python train.py --n_head=5 --tie_embeddings=false --init_std_o=0.0 --decay_shape="linear"
Each number is 128 + 32 x the weight over the matrix's rms, rounded and kept within 0 to 255. Layers, rows and columns count from 0. Numbers have three digits each.

# layer 8 MLP up, 1280x160, rms 0.241, rows 1071-1157, columns 0-79
163183128049093123136093162105147158060181166146158148133159125186117171184078119156122117127108127156072161155113095114118125130161183117118128089121069089167125066070105145113078156140175156143156174133129074096109063138109133156150155152
090159104162168159127101125109131106175083140168096129172129110174099110081085110110133165129138128117092166136103126118090111086171140113078103127113139125109157147115214111105129139153086183128140135105136116117161101101068173119123148157
166121082152172141090127083103188133149137179076112133076126149139182102153176124083140130107151083148136107064149122153144094146082156153140113115165126054098126133088123171124101086126128145094150155123163133085058159104111166120159103040
086137096098103111132186118100125086156166146111169143132137104151106108139123116028171140125089112146089148108148173136132118151114119098119089073165106183187119176124122098171105132136166115144114168114112113156155059145159130121107145103
151141134132193132128093157141098185142142118096162109140121102148210149100163101165192086092097120171042121145121142131150148154096127195164106095118092165106122144120130130163127073147208143153124176206159181113139099098166138134090142117
166215079074121095133122138125126118121143149130119154119155168089135139153187115112081068162148140122141144143128127149063081143152139084146140133143121095140077154154132079120105165085074124090094117138061147122129150136126081159117107117
157127197093139182157164112136122168095127112120086096125142101140124146122114151199138116121135161124130135100123116119106115124140123167122056153111125118145083126156084166176104177144104138089163071173143138110129164145046114173149146103
128094144091077142121124116156054136182163077133080161101156153071122117156090124128177094116072145130191124125151119128108165129142080095108053116158105080118151162055155125123136111161125128079165152132122110109136164130107097111157128204
074091108095134169094147142129179140152087166162084115096137100114104140166147111156125060089096097125038100099100162125110088120157133071122125126094099148093167087115121078153137129119110072097124098155124161125120090124098129141163175139
120134160136107109066085128114077108127131129129104098133100132111073114213094117124117165100087112136038151142155088160061103171162087108103118208135125165152132178153128145147150163117124124112109116115100170207113099137110162099169129107
093090137095096151125152090078106141142199132077061099159077083141082200123165068119182122131108119176138152107214139146125157187117153149109200143102082132150121127122109149135156121162145057119144173182164164131115128130090192107104125184
109130071096119094156142127088182129133130124094139169119141086078136147104115128153127117068094192171101123103088110107166082155097136073073189091147096094158109117175129115122119072108192085141187145163125182109132080126114138154133136151
153121076071138075168137148132143108174147131158132158133177112152051170208116091118107086093154069106103164144125090085145123114149082149139148132143162104091117131113082142121155135183167145075221095176121114123151146131118125098191093162
167136137096153101075119176089096097085163155137170154143109131173163098131085168123138128055122138185095079147090056152081035168141134142131154126133151153119152049175127083099135169069144182095116116134202133175112137111200156149098121124
175161174119074069155098102173096098090101109072099148153151115116097150115050126106102077140118185200181080055099084107127098153118104162161158093136154177191093070122133101135135114143107135143127104073146164121120105123159126153118158164
149109046156083130088082088133150117161095163139101145127113113159114114086141162112138164171071164139113149127076148119134151162127114099102130184156131147156156113108096145153120150104144089140158161105169146184101098179133158163116121121
165079082100156134115115111100120107105122157083116129124101154147152128076114100167119117166182068128186110164104160112128150186187120132138150168140165078155119127139125098160152103086102141170133168115108167103113104132121122082109127118
120103131150103087142108110062112161130108141069144149128135090102128108164139137177136133161076162142063106185142105098140118123097069115102125143126178154106068117124152144125052107121188099161096129159087103136141105097143181131158127083
096144102129082109141131089129145129152154134156088109170101106120104138097157108086150127123109073158155107087142146135124121119155130114141095100165117121126128119153110072126132152162102106138158149144154127142103154187161112104106132159
136125154128147110113098135121148054184118113108194168165135140153110083122107144145132128125116169146154114075134146177161090130077132124159194137120126115122121126167150126142092150104079100081130167092115110116138117147108153141110110131
114120125161114132119113159165105098103077120134085117180212209117133102082125143173110114155141120148084137165158107140101104160118140137153155051161158162132131102143082109145101123055189119174076188103104112090151137128121116082098103138
113162084092169108131158122069133114125139154134125181145139129140166193157139093138101112119056103091098179095109143172140109120115157111194118089154129107135125126176145177170164166142110071154201153104118117124123148110115099142137110170
208122116096171064069092176124125133108159131081072130090125082083093183107229152123117106123135115113158154150114226105147192136086210155124126152071101152096136107208075096159138144113118187112158109094060117103170178099120141182111135105
095066144066219124129130123155093088128148108123127130127189135163135146200146114107096149144139121094120142117085149178075255128154159150164152104146094122064129146154137044150164096165075135089159120146093089124122096068094074095027149073
133197112093117181215139170170108131096111065152160171120196127078072117120159149086096096125079151181134154062111141104115150110116151114117085147132156170125119159091106170172096132138163148147149097123112158125165075086172238143128161094
174175107112136119141123195171105144160120127147132115182165171094189072121096134126151173089119144118109154151073115118140125154168121130144165179132128030157141103091146008165113103110070118127188131105140163097143122117148119146146093096
154135104137105202186103126152195104167123137094143110150118117117125120098130140115081148177131140108087153148187162103199109106140166193186155120101127117136121124150155127106082107159122181190075111111152138081110128115111128117155145135
118158120122135152159133104170148120129129130106123050221113103099120138163140121109127107090077112124103129102159164126169085108106160165150134101157100033169139118150123152146132127130143131162140126180120143122156075127124177114174121138
105083096095169124122084182134183043093079077115146071117146028161073121156147076176141112135175167072141185131056130165115156123133133151125116167069100114106088137104096110122084162129156181098143112101166105177114169115156126108137113144
171159148137091123130063099145085122097154082104147105140099142119166172200106170124102129093106162137122097106165118130170126091085125063142139129113182082122220119119129137127085099116091079110140149065137134187130170083126094148160119136
147096114148147112118084122079166172088086090090145093179115104117159147109095161105119184100114098190114143105109117107179110185116159167135180116168111085123148100118144133177094139102151126112116169145144114103095090113130096132149096133
116163134142170127121161171149173134173137089175102113179121157170181135184132109110123144085140096091097146147110107165194167102099068158190147161137099128144175157164084116118164163158109164092088121201063141146123156076138186125109111166
126184102119111189179194141143160123108114139166087176188108112182096124134081134149089087069136135135176151118113079073152102121141176149129134095142179094096186109116140135101142103099110118179100084073154065105102143153172185082185169119
130162129098110104130141083200129076141085119125133096160076116114120142102133091172134158136161169105095116103161210118122112099166113172175116141127203094146119121136126111140129110099134108101135203072176099124154129136101175162080109096
109143154140144166159154126124106075115061162158141197138169114126168123171143128135107152150097071131112206129069128127120124109124138134052143142130139105149188154063140112114139124138164116125167148117123133092137074104132152119138141168
121157124135063076109167161153149144147097179102148072065092138111136136117102139129132145139123159131105095132140101126140177166116144161092112143147148160159168130096151125102161158125091115133106145143153096092164115145136128163100105100
095189153118135061106160153102159149129150124131164136156107155110115073100132172021192093143098148110139179120072191062155132142193166179176132181179101175133086093068120144136171129112089090087130099104182158137140156125120065179121134118
150145120104119070147163130093150133129137082106147170075151147132120098138114115156104096168159144151064112063181167183094088136195148123134160171115176112079096151154184038127101132200163076137095185177104193062175101135108121120167122129
106107137088101180146111126168162162148087066185176095163134084149116153072088112149142176205145175150127176068131148129202167112119133161144067105188138115098150071086122126129140126116108181147159136075102147082153089104173117144150113054
082113116118188084158185133096091125105178168076125138150161104188112108068122097128128095138131152143135071129064137111107134131118105133141159114069099100152108148118139152157106136116151088088086107187116116107100113116117178157111116134
146145125060131142140121162140156130099115120147102126137152155112126127164143108077132117099159098131118145138109174106147090137156165061065094128144149097119118157116107053091156142138135123083074142087122123108155139100134113118140128140
133112098148151117166121152121121079105106122077109134139144162101092153083125134174117078139109124118139123135110089124106171186103115095123106187093125137156108150142114106137144117147085068115120124160066106068144182058172163140176168113
109093094160161164139080151182163149122127120098127134118134134172123114173143121169117069114137083125106155145135127166144096188135139138044177149192123137113133139133145184154034151060137122093094142080132077148155163092135116138138114144
106161107146113161102119133131078139111136107192128142103117163073072137150167146131132203141120101136164165153170145109116151157131119160120123125118127118101146156130170129125208163173133077148128069154117139108151169074128148088119187108
138159151122077164129106112144167105149150144179107175156091119119066189087136153162119174161106131105154142133139107114104100121115122143155159128183116159098169102109116158139111141134076129101106143077123182126135120129141130067077099107
170099111099144163097062121153158128159129102106135120092174113143123157110133088066130134047085139155110151146193126183064119109171075134133094100164178133167133069093092095123127108171137113125089104099127189165141097113137101184112198124
145123081148155094099137111081129140131122130210171101138156128107152128170124078127173186099105151182156181146134108123125164131094122124170171085101110092113108127112150133139092118153128076184149196114111191059146196141189120103067122134
160188153152096129157125194121142051121033158132167063134128105055123113165098168119130075140154118187136121135114168176101105134094202134159112116150113135132167143139141076111116058125169145127118164113112138090149072075108147136147133128
075113098052143149164122148215114076123177144126152123104141093094190150105147120044176128138125127175161160061113106168154114161163134098103137140176107089146132154124106162144110130119114115144096104103115128086138122098232120120109108201
134133183156136113119137140083145117082158098110106122156078144095104095122171108129177106060092144147163100175116120117129159166142129116145144121128108114096105136154090137143070133153056190097173097141090161173159104173112153165142121185
145191072134175114147159102192122142162105081181134168114098120145118170168159087145070134097144142155109114181091089126050106091132084100136065139154131134109128063171120110099132128159127099148141138090134190113118146090097197103036139153
133170145064104188121132139140169147129119157097128100093072168109162182089149132148084096074102081141093147081088136117118149167181145157120155135123104136149133145128097114116122137165133137240137127089064148139195137056157162124093106093
108136138059150148126108166130128079162129143115182135097083142059138124126082103125090175165178135164044113067101103131059148170127135201112169132134150087137100140119177146170132081233087060140207107149078125129143097131120054138120120130
148119095086089143071141174116126128094040132118155171170107143093062135081157145115144062143156235050080113098112103128107170118105055168157190101093145094073152095145163160155116123122126122144156165139091122163128107077145076133106115097
152153174100165096166121120145096155066076138180085143149121152138133165132133158124109054131121147152111100149076160159127192150117124142094130111121149123096105119106126150117082124073136132196068142118108163084137081128113130135105125044
112181169141133085210198164200127161135090150150121169125102080119174087121111146163118100160140063088115112159122122152111081160158156146109134133135150168176139068150182108114104100171165150078122165143153156092174136158120157121130131137
139115146115118073129175161178147127131125130188069157132088132167138151115123129158100116167132141159133130143161134078102168111113171132105209106192122135081119177152144132135186093090122130125124099146168148191165096132108173169086162147
123150111146144134149133113163135099122098152100104120146128152112145111164133123126178098130146123200065134124121154065054119136145192157155167109130132075111181090173143142150174130215106141188101130111127124160113153137099161139114099101
109166158126093129173140121088093099140112112176096157148094119172124134122112091113115093111147119183077146113086108155104167092127173146141119113094148148143118073123139098105153130164087084136169125152083101141122209098098108134161188088
093174173119112128162149139105090154120102147131144029140034141096164191104114143093130133160096138146103174139089178166141091136152093141124159140108142132141147177138160142196095109120175118204122080133049163117104148116151109132122114134
119081145115095060130112129148114135110086105134190149178160150124121112147160149090110174128127191117146156158102102118132164154119072113077101134121154149136166115090164111116143113129116131127122150125060158125158161151116077143154156090
113130086136167128106230142119090124178154079153164104152174089115125170123156184121118175060123107162151122075157144143153098127149117083139184114168133120141138072134152126189117124180093169133149129135077131081093107118095089135136090093
098113122129144085167114133174095100114144050180176151141105139176126176094130200095138092169120053165058162113147154131152111120152119134081137105154132097090149106092124134159153072131136092169159105106142144150159091093221145107180066125
143137134085089128114094118102137150085110109148174156174157141142078085127118147066163136096150132142118200173129077100131169138124150069091104159107118146110148121142107165118154154123137119156103093097157095110121109128133159153156152086
068121113115064112120117101096185102143118160134118113148133131140120107166141129176141128140080123084122157201113132123115089153122153127120132147111108126121161140109173127134130145148122159109139119094094148113147156150143165131122158095
125170056109120186119078197144097113162034076083122118173144144128127161157142154151166168158146110137113152122133074075061129064177177141078176102084114152153123098154092109211100158080102103144102163128124132136161077115120141159164133130
167087131117098142105174112186164121199142133171157086131145136168116166114131132052175127146090138104143136113170130076142092150100116136118122109087115095148108075181136104178130067163175134167093163130110143108121116184118117151104053166
096144107145132077090145114122156181158150138142181108146143100115162126130137152144146092136118157156153159135130158170132075133088098133134136160116160093163154083079181088111111121164107129208124113159116081177151121090163138095123167084
138127146139119175123139139172104150131137147166143120150130099162087153121133123134065185126134089110125110107156186099136132131151147153126080109138159141138176125150156123158156127117153173094113123153084128166076145192141193139102111076
100135127126154155144130117093126060134134116130164106160119119057116116069126131146153056142124227115120120099146114109104137155140149196159140162107145028163148087090129088149164151151148145129126122167122113128136128121128145153159117095
098108146099191195139170181171143118151077171120134129132076110142115194192163125143154175120118122200137126123093161171146124114141154131129202156125143093143147078136131091191132102184150102149086074046120207051111162111139158126125105134
152142101125088127126155138143092097137131177149122127118126127104087106200093179105149171138165150096137082060106116078167086113161094075111129166159110104139148097122167096120094100076115096131154092123116152125100090155111135154114190139
098163164115117187153115162137100159121089121137067090154136098120140125127130111090115112107164140185125084180178117118174148154108080166113174157153131082105086162136099096181082107077138125135118121127058165172158127098120100103156078171
100132153140162184177141114144077203100119129115130173098153065161112190138126084129160133108162078148097139119169154118177164145139134162131150126126128124101162096170081125180104172122120126089175138141150160107131140142080140122157087128
129165134134115187189114106147115101166141083117132178158133151107144145143154101140170153108155133123166147112101109102159159121167113173120152122122143092133151147139124129094175119151086107171102123055153115098146145113128089074161120141
182201161074089161180116110145180137136177126140144126105134083147172122192104152117173113199118164126143112152168125077152139148129091138180097095047127140101159141139201120159116087072120199093137079197142119123152105096207096162169122178
071128087135060134106141194179088132157092160083196182104073144139158128088167114186119129092157140109107163108169136090157058135135178130166115154134095108134178208099065119127125079087162120103117176072108066167136121100135125153143115152
100110128100109126168097087140128156136132107144165116214098157115161126149147120141117144104078130124110138130126163129153144085123123067117112109119140135120113110179097096125146074143100167118160127128055149134095081113137143128148126093
190121153149074176149086079153056108149137150103078135119107141150129123133120148106113095118158108139133127116108077112160201114174144116111145118107119170116143124104093138143093120139123112106145153094097165093145135160170164170114121018
124168094119178143120041132122156101120127125121098130148122093106116107082170146118143156114131149095159154141117100155117141115162095142141084093120138103141099161105137078080120203141154107142092124103160104152118062141118070098106112084
151139145105126160129134133119123108158138144072132113185162148141151126118140121162123127150125103122145110131128146115139121107170148095178113144163175095141159163135122185119121101112160114150138135136088106082081115084090142145172104112
136139134147203089142096129163155064123118105180111149112150165177099143171132197098129130162127136135067193185139142119171137111086141154041139140117130183116156123088149164108173096154167062113165122116124154111127133108173136137104157122
136155144167115139127175177157093118069091157160118094093136134112115175142092127127103094143089171116174197125076100115122169166076116082063146112119141115142165135135035120152084150184165136170093075164173070062102105128109145140145180107
143117128113098145113175124153132129118109136185148143101122122159137132173083122126121157131166133131128113149108096117160142127177105177127232107148146104147170129181135109159137120150061063121108104092180099163118103121168140180173177111
122124137127094096111168114165083189136106135196109097189110121171095101110131159105097170154160139129128134101079148127132116146126127100125172121097156146120173088163130084152183139215135135112143163090136150131132073150128177157179180160
098153144121129105140077121147133115125149156106144106109122121128156128142125133148090135066129087120117071102113172151101114190103055153187133110125144177170112154102121206094133120195182117069104122135103152141144130179129146122122152165
117127127125080122102152115166138130132079113069130210124170086210148135044170135173095101101154184175160132094129060104157103111182147101131125150152149132114125099137104089168134093122094105112104142083055120145109142117124110132119141153
# layer 8 MLP down (transposed), 1280x160, rms 0.247, rows 1071-1156, columns 0-79
152210079132108132199053186110090176147151144160128151161165149105091113193118086116094094177069146126148121168112158080164072096053128100122152122117081127172108080128142169087109146087158143079123122116147176096102106055123125123132185140
174144084151112121099129148155102106106152148098138106109092090152144099141199170121108093114130123055149147124126107084141178138204134130107072097155122133127154118132104113118154074079109126140169029080153150129127182129137097123157170107
070152179157138108137122143169125156092131126166040105119154110186119085095139120140136120077139080144107152111171112113111070039063153089147100120152167131097117113126131118168140074150184083155159152084151094110178143131115125171145085119
150129134145138128073105131148083155102168070091129150111137146124143097130122144088115127083151158118166113108151093073113141136122132144143104148066105074146091199142109117146135147121107146163125083088202122135133126186129122128156126117
143114124127099150135092083111204122177109116133107202131125120149091151153122168123199100126208157123158195138138111094170134127098071171152121164119090068118061111159152124053118097131161125131164131134070159110110114109084113103096123127
116127139169101147136088150120090135145091108117191106200132133105163124122071095125097111126141145115126094155094093149190121076139161101071170112160173141122130087166168117129116130125149109156149175136144115143135144119135123156127121091
119124097102133130078158123126069082103122160099173103126144189130148103148126079119076113142192146131152069099132150150166107112122106082126121137107152074118132149137150154174153105158064149123112143170055177085138132186080151179113111119
159095172165072069116184136092109139128171108094097182122156161172124106123106067141141140120097152126140114106187132089121130111134097111118105108091169072143177154128108117135104116144094149110114153141117144173194112172194106075121205140
156069165105124136159112164142164120146199145072141118075083186109125154117032129086098088121124056126123106120119144041078150115110166137124105115057145089097115171096110152071136146121120123116087148146167115108166165108107147120155163077
137080117158053132120120081148107098156128165112157137111154100067114166160139121143165149112094151159155144145110114134145106144128182128126124121121174158118090150149151109155118140112143149146114131121090115123044139115134102117145049061
125085144106136101117110137084131098100129171145087046125104091167186165061143130188116088123111133111174223122096081104137059139115139188135140156075116182098177113086101124141122128138104144076142101186113101190101138134172121150163132170
134074119065102136064115160067181137183132153184090133164157088104126108150155099113118135103150107161134127096113163192174115146073130106126085085092147147108180194130120135114150159141131121107103124135173146137103151097124114094147111155
119123097130148152084102120094221138128116097098133094118123105076145161127042131115059146178179153113079088102057091133129140097137152145120160198083122100151135091120124161091161125073132139115068097168090140106153118159156066161124084092
112077168113178132115143131165119170111172226174122143084138090219082081133138112140114137160134108094140090110128152122169161220051059120163106160106115071101083191133193143129125155133103144183121090090133124175132118122079104099166106132
152168097174113140162078127137149106131114138118131141184133102131093129150137128164095107114157143116126140159131166094099141146134205094158163168146187166044105124107155140102126107130143124198143100145066124122137138126140045186076136073
125106135143104128142116119120175167121150115142092116098147084097096112124154145137136103130118123135130133138129120086109153159132102121114116139165145210175131161139122172065117114149132127173162136118131178102095142109139074104146092137
139106102144127122145155124119103104156116092100115202141105144173158101131062092180089139133162088095135170092113143125149135133143124094119177140180251152107073148159117118125167167119110151128099105164164130150092177142140100118140169145
150106176099150045095155111141124149169118123186154149159111127129149154102126091151076093112184116151142152086121159097115117104127120194129127163064176146117142105124156021116152148099161129095088170100125133144147143141148171101119161065
123122114150143134197118137145121130135163118140121103170098155102110110124070134160166147177127161134132071124090095209170114094090170186126120090170136094120133173072118111188056131082148113097140116147086133130132124103091132130160088088
146106136093152138164183175069095198091143108176132091119106151133109165145165135181222129045083125115151110093126110118102181150123099100090167122157086120122111128165063150104168139140137169131151144108137156075136166112095115138114164132
144077114139116157154104142111134146082108091092214179096082101092075147127090177113077119104156112092162144137112155126173141202113103112102153140105142139142131085162090170099105137169145082141147143167091179128102157136183146105138142113
132148168138096096140146096124100089149101173074091124081136150160141132100075103082134103131098158086156142123152177110133078097128176148127079118105099114119135104127144143155124083089186095123139181136142083071097195107142112136102108105
068156055156148120117096140220140150117119133130150080103140093183113157140224153110160193166146110129120114154054188101097082176115154104182090144052153114186063150117149164156183144155041129033193104103155087139129099103098093199131119124
136148148214177094149114146102140127088098190210173124127152127132119148164159100070030113088104190109072140147107193191078255099081151110175175146171129092075073114104108133142132129172112144121035106172124116062138106112113145094066081086
075188089112175118100133122015108113102175122098112154143167090183119081129168181108078101083109092194130119076117099168107132041133115118150181158167144177117155122106150142141164190091162104080117135102105127116045154142118201148092115083
149088182130144072096124167090119170115124125150149128163144124101183122090161106128116064096141099110104108113107092143141077102133154185075163139110143179173183103148104156091130052150109135083112075139089110106176121118151145154174092081
101153137127118161103118139127154126128135184094136138095137109085116155132175103150108087160136136111109114053143156154156114051135094169151104065128122138157112145106146077163135168104129198115111136096110159156126159121136114110143166138
155126104186129140100162160136119169100079133100104176127135111099114117152140116148184112117169144107094138117096146136148111092090115141122124169144117174145143130157074138129186124095131094119120179134154194169107118149124122098148172105
176060171087150055061151103122042092152139140142064096205133188188177176091103132068156121189130096149179168124157094126119152117112104091105138155140154103127145187139179162068153185137177096130104117141068215130120115124144113135086135048
164137130120121078123024132091150138097147165124135123108124128104145143164074196080126183144157177099165110176128159136163094061122151088151122134114120125140145198128099180172116138124120120115181180121091087138162139055140135094133111151
110099103110154121130162140138125129157180128121150149067151146153112142134091125085161129130185072157119121130140105160104090058142161080114111177104096103108123165117108130130158119071142093126140168172107129180123116168164133180136127119
133112092101124128123092124111087153091157147057088113059118113117097106109109104182177104109102139109101100095093081122137113111146113124100146143148090145137075105101137100153098162087122116094069147127069116170095110137109097099212093102
125136108120132161112109105137121132181096143098155146048133109109091124135123104136167183135139119144149216106123103087136087140117171177134069187116096144144125140089113154110110119143062129129200140119168204108085112134096098104108161148
143130074157108128191133125121144091122133145168143156088112149092139087108125149180110066099155112127122130152070161162119137019137176151111134128120191128141134108150141162106134169131142130072142105119117152169084134108147131057138092089
182072127098175088149105077107170151089125128176119101126134204142120130106123163125058147120147131166114088143148155161137133135148148102103084097056162093156149112171124124123107104107134169132122119166100125141165138103017092145168210094
102118146129170150188096112108173141141123143132156177185139129089162115099140171120139092113099147171109129153140087135102077058136126111154126094149135086162079132151112154115153105102101075139157149167103196101096072131130078133090113151
173104175112112109116140106168156153109098095175124192114070148111148145090146156130125114169125128112160086075113138127108124044089156097100106129148159156101141099190208141108123099155123134173146149118187145144137086162197121139145123201
130156150140171160080126081172114090154146131110180164135127195148096145109148109149185140142120137158101129178118134142139129076175052107154091203128154058114121115116125142138135148094136165136113180154108154117105096228131079135149184146
151188157097170059113133099134115148173124148145105148094135129116190176114134150098104166136098165181158111154164126121131119101124155110173139117098114153109104118149121140111166120182170083116112117108213098101139129154116158098088245103
111115159159152141080139106148144137126078154075084145119041078104149114098121131089154127158120147134091134129123072129085088140181175062135165124119108191125063130075117153176100129089132099120139109107152049141150207157086133154092117154
151095076111154076162141183143212099123120136100179089125106106131183116102078139140134091166161075157147103084048130120097173165140122132098111168156100142104112138127123107108175147116098124145114150090144132147115151085140087122127152171
139119115124127085080107188068117100095131172113106165138133100149099161138156148162175076145097108132106097162137127126107164066153178123123127087130152113151118138145120104099108133166153165131125152177076112149198106127107131108074096113
111159129077194129074119195123166123111151057109092035050132100121165139115106150086106109073134077158122155120142119142156091114110113086102129104144103137138085139140091153148118064125053116147127084126190104143104117152158141166115075158
116099065125202130170099079075114161151154079146118135158103123102071132125211057158195134121140093117135173114124092094167117128095157162096126070151123130136111100130102130115125103157173125150098126080111101127111108122141090162134077158
116161154073155141126107086166148101148171155114151141097093129097133144109128137130155143168133118110167120140095133158116169102116106108152091108176139089149157102153127131134128124132052135097144088094149125095064151140128122126029120141
134083137125144087074179080157119103161162123139091054070160082086123114032095083112107129109120135162164167113148100086128110079086084161110141027114140150124148117128183105124103114158153159167096135088180038131121092134146095143127119148
111142110110105140140123177127103102112095154100134121144080150177097047127089148152075134128102078122116070107136120154147155066170109130104094125137106157129095140112131131108150102122142122066173152157083111124106077150181132071153104152
078141158126115126119086105121049112171166142137069074099134152147143103089131127128198100142131123137143146185125125157053087089147078103110141077125197106147130117136144128142183169129138137134130063111145112156124109127095158201127130130
123113061098144145119175099177085120143167177084081048127110109128196130154121109099096166101106093134069089134150104139151132103169122087081136194134166175134105088149128174106115161158153102088113141092137128128100181127073093107167173115
114120134129164146132144074135140162146114094095180150105168162130148079156144149142111102154145161176127110166103113184105142039152099105170157133166145143044144140092104149151131155110197122144129152082145080141125111076147130152141166079
167110149123152155164140130209180084067160130127131096174152146152149128175186090101140142149085168112072176146053123174131194063128151108145121116136134120168098108178154099150152189140144119145078127100072119156150113138119115157152113079
114088154119148095144155133148156173106137083116158155122152153166147113130124141157156086160177083076114130205128164147148150146102143085115128153132111125138130105120105156085172110107117180155124144114127128148112130143120138113176093097
187088131097108154102170123108130117091132118100126136138135149087071163111112186137099134128136076172185135111161139145153184068119161152072093131128092144153094129129118146135160139129121087134104174099082119177194082165130188080129197126
107178134109136163180117106124059173141135123173147153128124107152167144110111165126118124099114156150177114086050139142046111161111126159185039110118119136184119153148098092120124173159119119136165132064070077177091076186148161071097144156
049136132129093122134193124095133149145085131134113151147177160149123107125105164107103115087159137147170072110148080146097119167112121180081092062160159097153163103140107122134116108166117128155136171131112122103170078115129153064077079118
165188126081111148100133138143173076119112151124096143104125145105189137096163153111110149135161146101105044119113123150112117159175121124101108175128163188126183099164081092104180164144116157096112105102132216083150101116081087189080204138
127132130177088085140155107148109125157076148089128122115121129113097095132160096157114130130121110107145086209153130079140181112129206144148191142165244068131134131110122131126127077169101130144165133157147138124137116176154163151102130160
132112101115141173148086091089112139141132171129112133107159109066102052097106098156069113127161097198127090138128155144134147201129126155092133126108132136148171202121163142099152130118117169153063177163145084123097184232139185153117059096
096127118074090204129124141155157119148158079166088079115127110154092193182103145097107169141093145164154170119164100108109074121167088087180141110145075100177116114133162126153132158152203124116107075072140101110102167117103178104122169171
087101198080147047109158146127133127159142091132125099155097190122143126107108092104092149147107154080161131192109151124096157087064137137086119156110150113119147076137163114114156172139106156066127098154148111140111168116132138178134183132
126092098153139156116142161088133077185118102129050167143147138048143142103145083096109112085098164075084116124129129111161117111110098143151149160098113066159138159139125085096150182103094094122175130141162167147160132160166098103117155137
116130077164129118112149134140149155129137126152115076127219121084101126132147145109098182092107141125159139110106110134156162116089080182171138122135155123141118212120127112143150215141130095168111113127193152081136117152119112170157119144
155108175093107113101065158172143126123180106125123112139118126106141125155177142142129145140065128133110114098095154168144167091152143171168138171149139090047131141089154167138171056086156089076128151122133107122172097136150108159139052215
128115156132121106135148124146134046118136153103089157102081102112137180145141147101106135138171111164150142102127140136192150104091095187129160123141126114177133139154122116149089153098117089109108139102156124173141133153106086059132158119
100121113138089092121138142125128119096172052110196153158113158080125156152129143144177072076124124109143156079157146119130094124139134142121153157107137127109162043137154128087158168121127118116137125061118101181122131159146111098111155133
113089141127118129142061119117106204151066121098106171183148182147174119159075146120113119097192097117140105169145116152130163055126075106123206135127143148109147200105128118153153152147152132160065107107100110096144183115140105148042135069
099148102156166147124119101136119134117094150125135116105165141136138114144157144105134172151132105132083156135064122126114168063192103096158140149146102165121109116099091138132113145089166124157116148124107104109146169086110180063159127114
093120114115192127128132164134124132123124165118126100157102137094129114075143089154147130155127089167131077101113135089086110019127067121180153195144156166110078132088121144120209159117128186089160097145127050150130140141200151122137118155
129136104161125109095133159169104182165093117086109124137142124078138104127116152134141123086122129140155130151144082164119136126106092171127146137140131141131106126102113122106173196122115093085173099092125123162145140168167112154095101167
150124121131156138095104138083156170115125101150146136113106138170166122150119155140111130172136101119124116193081156127151144066087098125098116156116104113101081135159136140120155144134127095134116106165171131131161151193081126108077121112
087149151181159104134136126141103121139169130140065069147122115124116086193148122136157092159127113107102133136151072120108125134121145152142099105100095130145076164191139137089155139125157160143127121089131111159114098178116110103103098186
148122152144119109132140149105177133166138178119114130155138124148129076090121162103121144147127171068113151121130146134089073102124153177064129173135144098104144115099119134132162105140162192141128125086175154135130170128103172111180158091
062107141179120163135133163136177108087096194196176161107119180146086124144085141050115139150161150106130150114135125063172088107179151135095121136097144080154113140149151139160164112087108175124138154138126225169111125095133126063225084082
110149168151124110151122108112090151156130113130079089155154089131102095163167098167104088201159170105147151060085083143102115150128121124086181104119117036118143114058096106188089138160112080105162167139118104126142150153165086143103132101
138226137170094122123155117169095112140115173109086085133134155177129123113095085151113117119185129107110150098171110138158099162131156127124096140101116117102165139092194118120101080071150127170135139176128191166081119196136142143087103130
154156103115121141065121068131089132104111099109118098080032142119199062183080082107115121137170154104159046118074102063176130158135111116153166184102113072179143182131112112165133142134154140074130150133123175114090066130157118128175112124
168174114123180132150149117146121182109166196133188168150174105072149082106159169118109151163143147133097188157110104138158118133117116151166166152210108138107089166153116165110159169138114118168155105105188061215109090111183157147141068086
129159135176082062074148161109104150166113150114125144116084122163068135101170140182075125120145147137193116091135165107094173123116108173138123127117137086096093140132043106128154151075114125126090138086136154137109159141136114088101114115
107125128129121137164089129168056156143163190072103138112108095128097190145107124115151139127159129094153178174112097073168116131121168175156179140103113096161086130158120124136081142101141172138177114140119116143146092155162150167131112092
138169166164115135173125111114168112161129109137144193136080158151100116129128137105116112137136105111138189105117141102126101075135180152131110129155180162110147112190119137094164072108152100125129122176092115098104051166137145149132068140
133161104091093140125165132119119142131107059136149145179086105120077154055100092125158122123130174146124092114137140081156138118128145156093121131123185159085150121131159105061155153105136143102150160087098126160150095140107150147108171185
189091110164121185145109110137182125138106125174146142161144155135125142131090077140116125159163168130141092091116100161158150059120122109144097146129138132153127117171123132087109110131135158213158158146108117150105150140129128131092092145
116140110115076150102156209165129083076153131123126120071123138147167132181151121212110089178081094169144114117096131093144154112118157108131095095111129032115161085138103131114102101097129201123159110116138119175136094122124132063118112111
148132138094103115145079123127141106105120123140197163125086192154150130182104121073118141137142104079118124086111124150126067136073139087070069103147154144129137076149122177158180055151116103112058189151078090137118112225118133113083104111
125136080169110102135165074187162101127144141133069131124220113146148112141124207118123139145140090102092160138145115171178155109157170117154140128140092187063101136129162164168184148110152143204084135109121043057097107152100185192151095154
128083102138076168096187171119126125147133088193101136141100087146119194111131088139086130133193128069124142153126101105104132132134087093218100108062141141066168152083136117175164112130125134105160177089147105165122088092103128133163130146